{"num_attention_heads": 4, "num_key_value_heads": 1, "hidden_act": "swiglu", "rope_theta": 10000.0, "attn_scale": 0.177, "bias": "none", "init_std_up": 0.0734, "max_grad_norm": 1.0, "schedule": "wsd", "decay_shape": "linear", "final_lr_fraction": 0.0, "batch_tokens": [32768, 65536, 131072]}
Each number is 500 + 25 x the weight over the matrix's rms, rounded and kept within 0 to 999. Layers, rows and columns count from 0. Numbers have three digits each.

# down: layer 15 MLP down (transposed), 320x128, rms 0.0729, rows 93-109, columns 0-127
# gate: layer 15 MLP gate, 320x128, rms 0.0734, rows 94-109, columns 0-127
# up: layer 15 MLP up, 320x128, rms 0.0735, rows 94-109, columns 0-127
down93:441516485504532465522479480510490506511493505556541471460532491459506479523482489491474529520457497543476475507529562500509511506480513516471495535516500469483490495512514503473461505518475495461502483497542522508502502478513499475482477466483499486485515508496491506538448512472477551511460514501492511489487517479515505505540541527443496487468485432507458478481459509491521502515531
gate94:477495470515483471496472462500487467474495506516506506503479504494518509524533480486452515469472506499514498438452512509496500482486478518503494489512479474545485543519477529491524495506504457551514508523464535506516506487491524482550476496541487529519545495468517466477503515494464520522536499519519486519509458508505554530494500487481526470497523470487495503516481459533481512510527
up94:494462532524511486480514431492493498493474529492486541518485525498473492511520518536515442453516472550464499504515502466512493489508490527517528539494533504514479493469527487506549545495522480474487493475462510518478549488487560509511518482543543456512496494519507523486479498543509487456517490500526491492472491499480532480503504529510511501532500459483509475535509476525512503497503
down94:496497528492544516485545504531547485505488505522506518488537498503473469519460517513529488510522527482486501518484483555549473506477443524512531496493506510524567490480480476477473504511490563492537508526533484519499518502539517497542479491496485532541464526504508459508502517528495464495474521507491545547505500451508497468495501502498489516531478493511470493498547489490502502519502
gate95:478486491473488540531471571533461475506491531495506501502473500458491516474460516471449533431514506453490535478481506480490505492540494511548503492506444472489493493468487545517507491478538495511526486509506494474504501482499504518526506494455481485494517553502492461477495500565545474508511509526455508511537498548537515471483529476471514515476474486476514484490497483503462512530493
up95:491486439490500477467471500467496488466511529500497452543505454513509502470493538520482515488477501488470503521464517471505464495487512543486558483451455550516474531507494546481487513457466480502538479527512483446504524463457519487496487467492482494517452452492491492484481504514513481479505477485493508522474486533524508445486534516512530479519503501494543495478541471497503495513481
down95:490486471483543504513475506489511488491502544507481493507521538471438500457496460511486561469523483529483504476514483507493483504493522537508520547498477480465529550481493492485470490465497491487475499452511489497487465461528500520493495490483519512538474487516501454534518526552484480479485524486458481533503526506511511496513500507473481530548499507508476511471479560444471501512510
gate96:515472498435529504467495488503492523533500533526505475502499514504491514536548520508498460504491528505496487495484527541521508525505481504481511519526520477429457476499579483510547492515509484522528529500490470464499493478480483487508469515467503491458505496542505481508488492494504506505477472516493527477492528531477467491467496477517464566516516484528496485508461543509512529503540
up96:460554510494502503461512478542463508456454464496509499522496489493506521499519473495471486445453517471508489505491480495502449455497517471502498486467495473554489483496505488524501530498488527490515480487473497485527537466533526533508511476519513488503485479497495486472495485501526462561531488568531507505507488462499510500472472499478508465482465513482517489519498464569470527509499
down96:496454490465484483455478497503493500498502501465444515477489476542532521491483482500487482524498543519466507460465480500520507460514456509482502501442539502494508521498543526497478492468525523540480472514514544551502482478527506517432522482513492472485509471512509514500513505514531511484494468492539499531503509486504493486529502517497488466484482520489481526485526494457468473506474
gate97:543491517534470541474516503466523492449493487483482479503468502472505485472465543513502482481481554486501518512473468488463531442505487550495474488520495525526486493533556451513516501526471491487504515466458529500506490427468507515543447514526501498487545527472495483534512460529535492503456486512504534444508524522519457515495468500486511498500535493523515495554505513502491517515521
up97:494471514472522517482530499487527501498497482482490519498527511549419470493457522493485523525494517500517472466488475458516544544552516537543511500465447508536503531525509487475510533525519500534477500469524467490520523458515497513509536495481507493478472533492517537517485463515485484540504505480513525493486540530439476493509529499471474509495489475476480503520540511535475466502523
down97:504477535423537476487578512492513498492497507480488493471500454458485503490568501523501489515490502495527522517474510488484521528507509454520489518483509517489520495489499471517482472483559498494469527504522527531482497471548453505469522489511523489488560489486499542482501511457458450521542543512464505494494487532471485483473549490485479521518493455499473476484507542513490465504513
gate98:483489506522495539513549466532494516492509511501521416505492504527483475473500453511489535465468531520533538534528529500534527501505480534481448510536483485439523523473530517520479476520468510460485515463493510490522514505511496481493416513492506502506498549510514489505516488536478539452504550485511474419508493489501501554500489548554485524528506527466523518495505461479479509527475
up98:449525503517514508521494481460517537509498512472497502489490531479492516520520473513486492477487494481510537450509513494522506521548538476450562542532491499477517498587510516504513476500527494503450494444564508499509451487433468478501477513491517478523483500503490482517516490448521570537492507511502455451501473487482511493514500494486505504518522485452510472461484514466431581493513
down98:499503493512479465481527473475501512528483537482520466488478473520472480451485480505480474495485479499463476485517522453540527504513555512516467513534486476432444521528525519449529534464510504477494512486510487483510476501500508554497454474485525542497505521504529518491512471520476521464445500471539527491527469530514458475465543482508508461525475484510513515499491484440472551550497
gate99:483523454501521541470513478523502510511503543515523487497515545528540509525495514487492466485514500464499501492551496459492513489513473522492526543499512511507520450483517498483488509517496446508504480482440512537540505519522515478561521506532452497465475524495513516482541509512514474528500504486513485439488514488481497443482514478493554494534463504505522478548494485498521452494531
up99:503487511494519498489504496485528512494521515515502493487427538519507482513493495446527491471523481450515549483528506484519516510463521448467530531497488502496469469476482544511477505474479497480494507493504533492553499504510505481477484509475517484458514480499482494528504445556501445486440553483513459489535492468496455493477500505484492497499476488530517509523507471481490504485490
down99:498476509501469469517484441508537479453474561472440503489506488510480503518484503501520518505454473484492538498475508472475502477497507470501495523519486485524460526435467501471515507512499465510485517498506476490468506504540497535480485519480516505499510496490524498532496519509497568493519472489524537508521508524485514443510458540542486482522535523470470505503515518473480472527501
gate100:525442461472502482526503479484509461478512506547511497435458530509470501531531516512491449537489480490484463510460495531494482523540540465490516505554481505534490504535471467494521515497516500514511489511437522472512492495525505515482488510509547528534482498495447540516516479547478534563552473503479516490526510534515506513485495492495482479498506511495490531532479465488553499544477
up100:510514474492500508589506472504504478534490445478507501489501568504549501494485475538524488486480478487426462525509466472494525549514522506488490532458517475449483514496502532512508522506530461488509494488525510525495468500539486501504487484557515551509506516507489490452541506492495489533507503500536502513519467513457461517564521464532494475518510518488529506508494471549510506519489
down100:492513520504507526513506509498567552491512451502537465506462494496484466515546503509479543444536505469470484494529512477506473446524524512543537493513497476457487475490568525502482501536492457522502554478471515497494523502490504472449474510515522507505499461506501514493510512480505498454463504490462489462526522501467463488517472458531501503514501520511464492490486533495458489489469
gate101:514487513462483525491476491509483464519515472490504503504523496469530409515477462522491504497498493507477520495526522493535509469531492559478509488473492507507496516535527469510494474503454518511543513523496544550500532524480495480446477486506515528509527504487465519500476517519490467466489498478490451493540498508453478492505501497506505495474480518522481472477520495549519505509524
up101:457482529536518525567509506490494498503483516485537498497482527527491520503499447498516500506503487473493471511492496479515474505462490500501487500507524471478522520475515522503507494501484533461500514494511477481521427471530479518493525516503479519527482502534537487465493542498521511482520523530501540476521512467469542555522512522486508492516532462473515477523532495517506474498494
down101:476499507490484527495482492501528498508473485458492510499532525508526514485477523555505514469535493486515488525541504529527509448521526440518497493492523496522487539499505494523482543523427474495506493517529527518533463477545505502540538517538478490520550474418527473500538502510504512529491557506522494474518522494487447531492504472507500530493532490487471483484503528499522477512493
gate102:523496491481471537469508551454523494520516505497513509518505461494452503512502525513442534481459500490505468485467510549541543462472511494504510483443503486525483471502496472504499526525511463479509526525497526533503505505446511525470486510496498507493510521541487498493486501556523498551521557508507497491495462539525515540508559446454440465497558546513473527535474484506492458460521
up102:543497473501471507449472522505509447525487479519470477546507499497470500487498462505501460536538507559465490482495530508532475525466523481558472501469483509518542493524503470496502470519500472495528523461474455514507488469536442471466494477478481527446547505524473490498496556471472510476533504529460509498467505497456548492479498449477428489488531519510489513471516483479504483491461
down102:525506522491507495501492507466506465508488520464464549477472505460495496534517460508472459463526465490530551495525487497512526480553488484526433492487490530498491515495501520496521470586473545465506514535484525495553489478526500495501460485500454483525480516486527560487517528530547509512525506509525488497507473477500479492532522487469483513520485515516476493486455520460493492508491
gate103:487521471472530460535551455483482503505516486468506487435502501463498503518465502543537470445501479491522523520431526459482491524524512464513471474468490468496495505508494473506504489479498519518478507468470522509532481518477478465553514544506519487509494467571501506510479486488532507492508485529524529498527479462525470536506478457506501502453494503552505523435465490483500460502491
up103:514496510441510452534480523529512468479503502506531507480509530545509537514464461485508509475541468493523485512479492483475503485526462502496508504515501544532525494544515499498472538483553520504486499485526554495497459490475496475499501495486536505531516499506495510465489504453555511531471468488500470474499488495519450518517539523513508501515506514505520509522490506490489517468516
down103:507507531480487484483545482487521483496496472490484477583507507489503485490520491482509506484501521488474479491507522492451485516498547462508466515455481491514512500493511458507518506512552536469531488490507501518460536479488484495478484508484497525525538515472502516500460472452520510460544475487449485473491560503518458460490532541501498498519490472521538509489514508496487542465537
gate104:513482525494502465538478470511514524482493479494494498487508516505492523531498501487524531491482532518487478516450487531499557500521509450475516491529524524498512545509483510500484476492528473478512531492542485461497498490474504480527485514481480524478413536523511529491527470499502535441482522503482498468465506494535483486514525510499490498473456538488488549494483495500493521518423
up104:527493523520487513522514490511488528507498479507472451487516496471505503512508522538487517473509518540456543541531487511498489535517497492446458536498482556527527541511464556478484488471516498497496498489478474518451475526480514506510496542526448478509484457464496470514480486538520491535516498491530509460517486457524511507532475499513481523521471531477493485516528461492478522458533
down104:461498522465478452551516512526499528551448464535486518523522479495508492533508527486483519463483519508518496502504477442492480492485490491487509512497502489512489521487443511513528487512521526550522485516488483557492535507524517509510529434492530492502509490500493496517503572482491446510522475480548503527507522554489528500534480507491526470524486478503496499517467496485534487457517
gate105:508508459505492528527448524457517470504507489510497481440512519564508468489463487506533512489483502518489527525506543492554494499435504539494537536507528490500484542532495480508509486519488509490492514484503525516485500471480458451508501528470501511455463511454534509555464510506493499478517557476512457490507511499538477494501455526479524530505483505503478469460517531481549461544506
up105:518505477523480516515528456509491506544507516460468490511501505509531463536494495503520473473494466492445479501543489478507495498533511499516487473527442539490504446482499454488505515564484462567513526464497486478491528529464517526512500486522505485490536483500518480495508540425488486491482453501509518532522550479444500477498499550512517469519483493487495525518478500487528507511479
down105:466475543548485470499475533505495508500491485533472454525486490457482505553504504518513542514509501533495503511451548515475501518493551566512511491479512536484519498484470501503494503517510504499527441475475490498482457510524574501497523506492497520519458499536499506488440506486496490499482468478475492487523511493513496476553478509453493511514484513526546510541461462456517489557513
gate106:531529564458484472502500485515483482516446490495492507519506504504505517532489469471464470508487488558444525458501516476448509522480473535473500531527497475480498507500483508472485517495430513503500534498447500506523513548493490494484487480468479530477543546527469494484483508472500519484440507534493469515466495496492533482521472481438546470521521507489493482485507512514459530527480
up106:517489503450525530484480488520484490505495469502486500491528467484497541506481506510496448493520500450481471477509527486507536492504484497513506487520541483486480478522477488446493461475529530535453485547479508571518528529487489514507460503503508509500555484497504509510481537515482514485482533463540521508485486491461496513483523451521474511446473525493527541512477537512506488494505
down106:497487558477471486545520511521452507517530493497537473500524541523438502539497488521503488514458479514454504465546497500520555496534470503471520492494480456471498507499511477465533513517520483503476475509489501533486487509522451476488516515505502454494535494507531497531478484505520502484572513523477507534465481507509477512523508500504487475452449521505478514526497494535513494499515
gate107:469452475534517513473460521482473507486520490507484546472505488485523507513495459510501504492533517476497537487524536482521482527477462519516498457528512498468503537508499477498522459500463530505535573512505471455509503450493511449513508498538488497475493487528494482480554571549500468522467492481526541513489438500445493503477519477457506487513504500522470461492527488524526493469541
up107:492531438502543490510451495491481519505470526463496526504505473500483538509536469512490518458445523480455534450542505507537523537474464486491473532508490512502516493516479483508494480517462492494515510517492508496495523489505480525513521553490533478500527477508477534518493503492539474536462480501570493529456484559502535505438501492471468502504531495472470502524532498469500473501500
down107:472512486533463530477476497532502482513500457508500539469514515465536519470498508501508481516495487483502486468537471498495517520478524466503498502505536485506492471520514550503443561498502528489494496461508490573486456490506547510511446503482498490497472510464481456485502485471482523483555440505464525506508480518504519486530503500445466500490462476485538527511500497531503533470464
gate108:483524452522483462526491534528483527482500514529496465477466521530546495507496530466481526472499550491469519527553465493514457481477535497499520462465532512469510509467487475545472450505481500466471478483471506466532486524515497520491535513527519500509500516504455505517499509459513534491510510507467503496497512507518442538540494493497491476547483519525479508438506494515453474513502
up108:535503472540453441515507500472491522499477481517489477524532465492537497424502510466494504505494502466473502517555499502465519496503474525513488487463491472452514530526493444501487463472538481476486531503494512470518468498502449477506496498524456496461512472537463532499506478505465507472506518461499450508499526521500528530476462536450494536508512512510537467496491474519458501504516
down108:493533469542468470505478493494495491522499532539504475514528491494492532510449431524514490526455473496523481521468490538462529496525569507495507502505507506465491510517532466465513498521503509518494487469463493487471429517492499478473547454481483515512482436516489508512453494469486478524518505512468536511502476468500464496501492481521536495481543539534482514519519510495477473484485
gate109:501523493509522502474560463512478525473491536464535498507480495488509489505527509503486497510450546508515508466504516471542520527491521510469513518468503544514533467525513453470481484508485512520526470438509537434523496519480495473513470478479495482513484492483513518524452439485526481491485452489537468476494510479500490475542530510471492486506497495513528448512514483585483476544516
up109:459531534505502463459504474506483490469538540505530508453490491493547477527527545482443476468495515510495480499533546492457501511471530485480488481476494518499471490518567505490506456529499489492469468502484495474498450541494484525463530524504458529448502530515525520532465526468511473509501475528524485437469481562498525482474545492521529484492522515506531527480529464506517490505515
down109:494495485506517467506518488508474468514498505502508483516477507492491487503458468491486478502502509519467428467510456498520478497517509473507502503505536562528517498497502469497513438470540455522518522433494544512555482539503490495483453488476486498487503518479477495518461468525503489496466488474467548501493491532523512496535464476488495506445488526483496477522502488482440496466468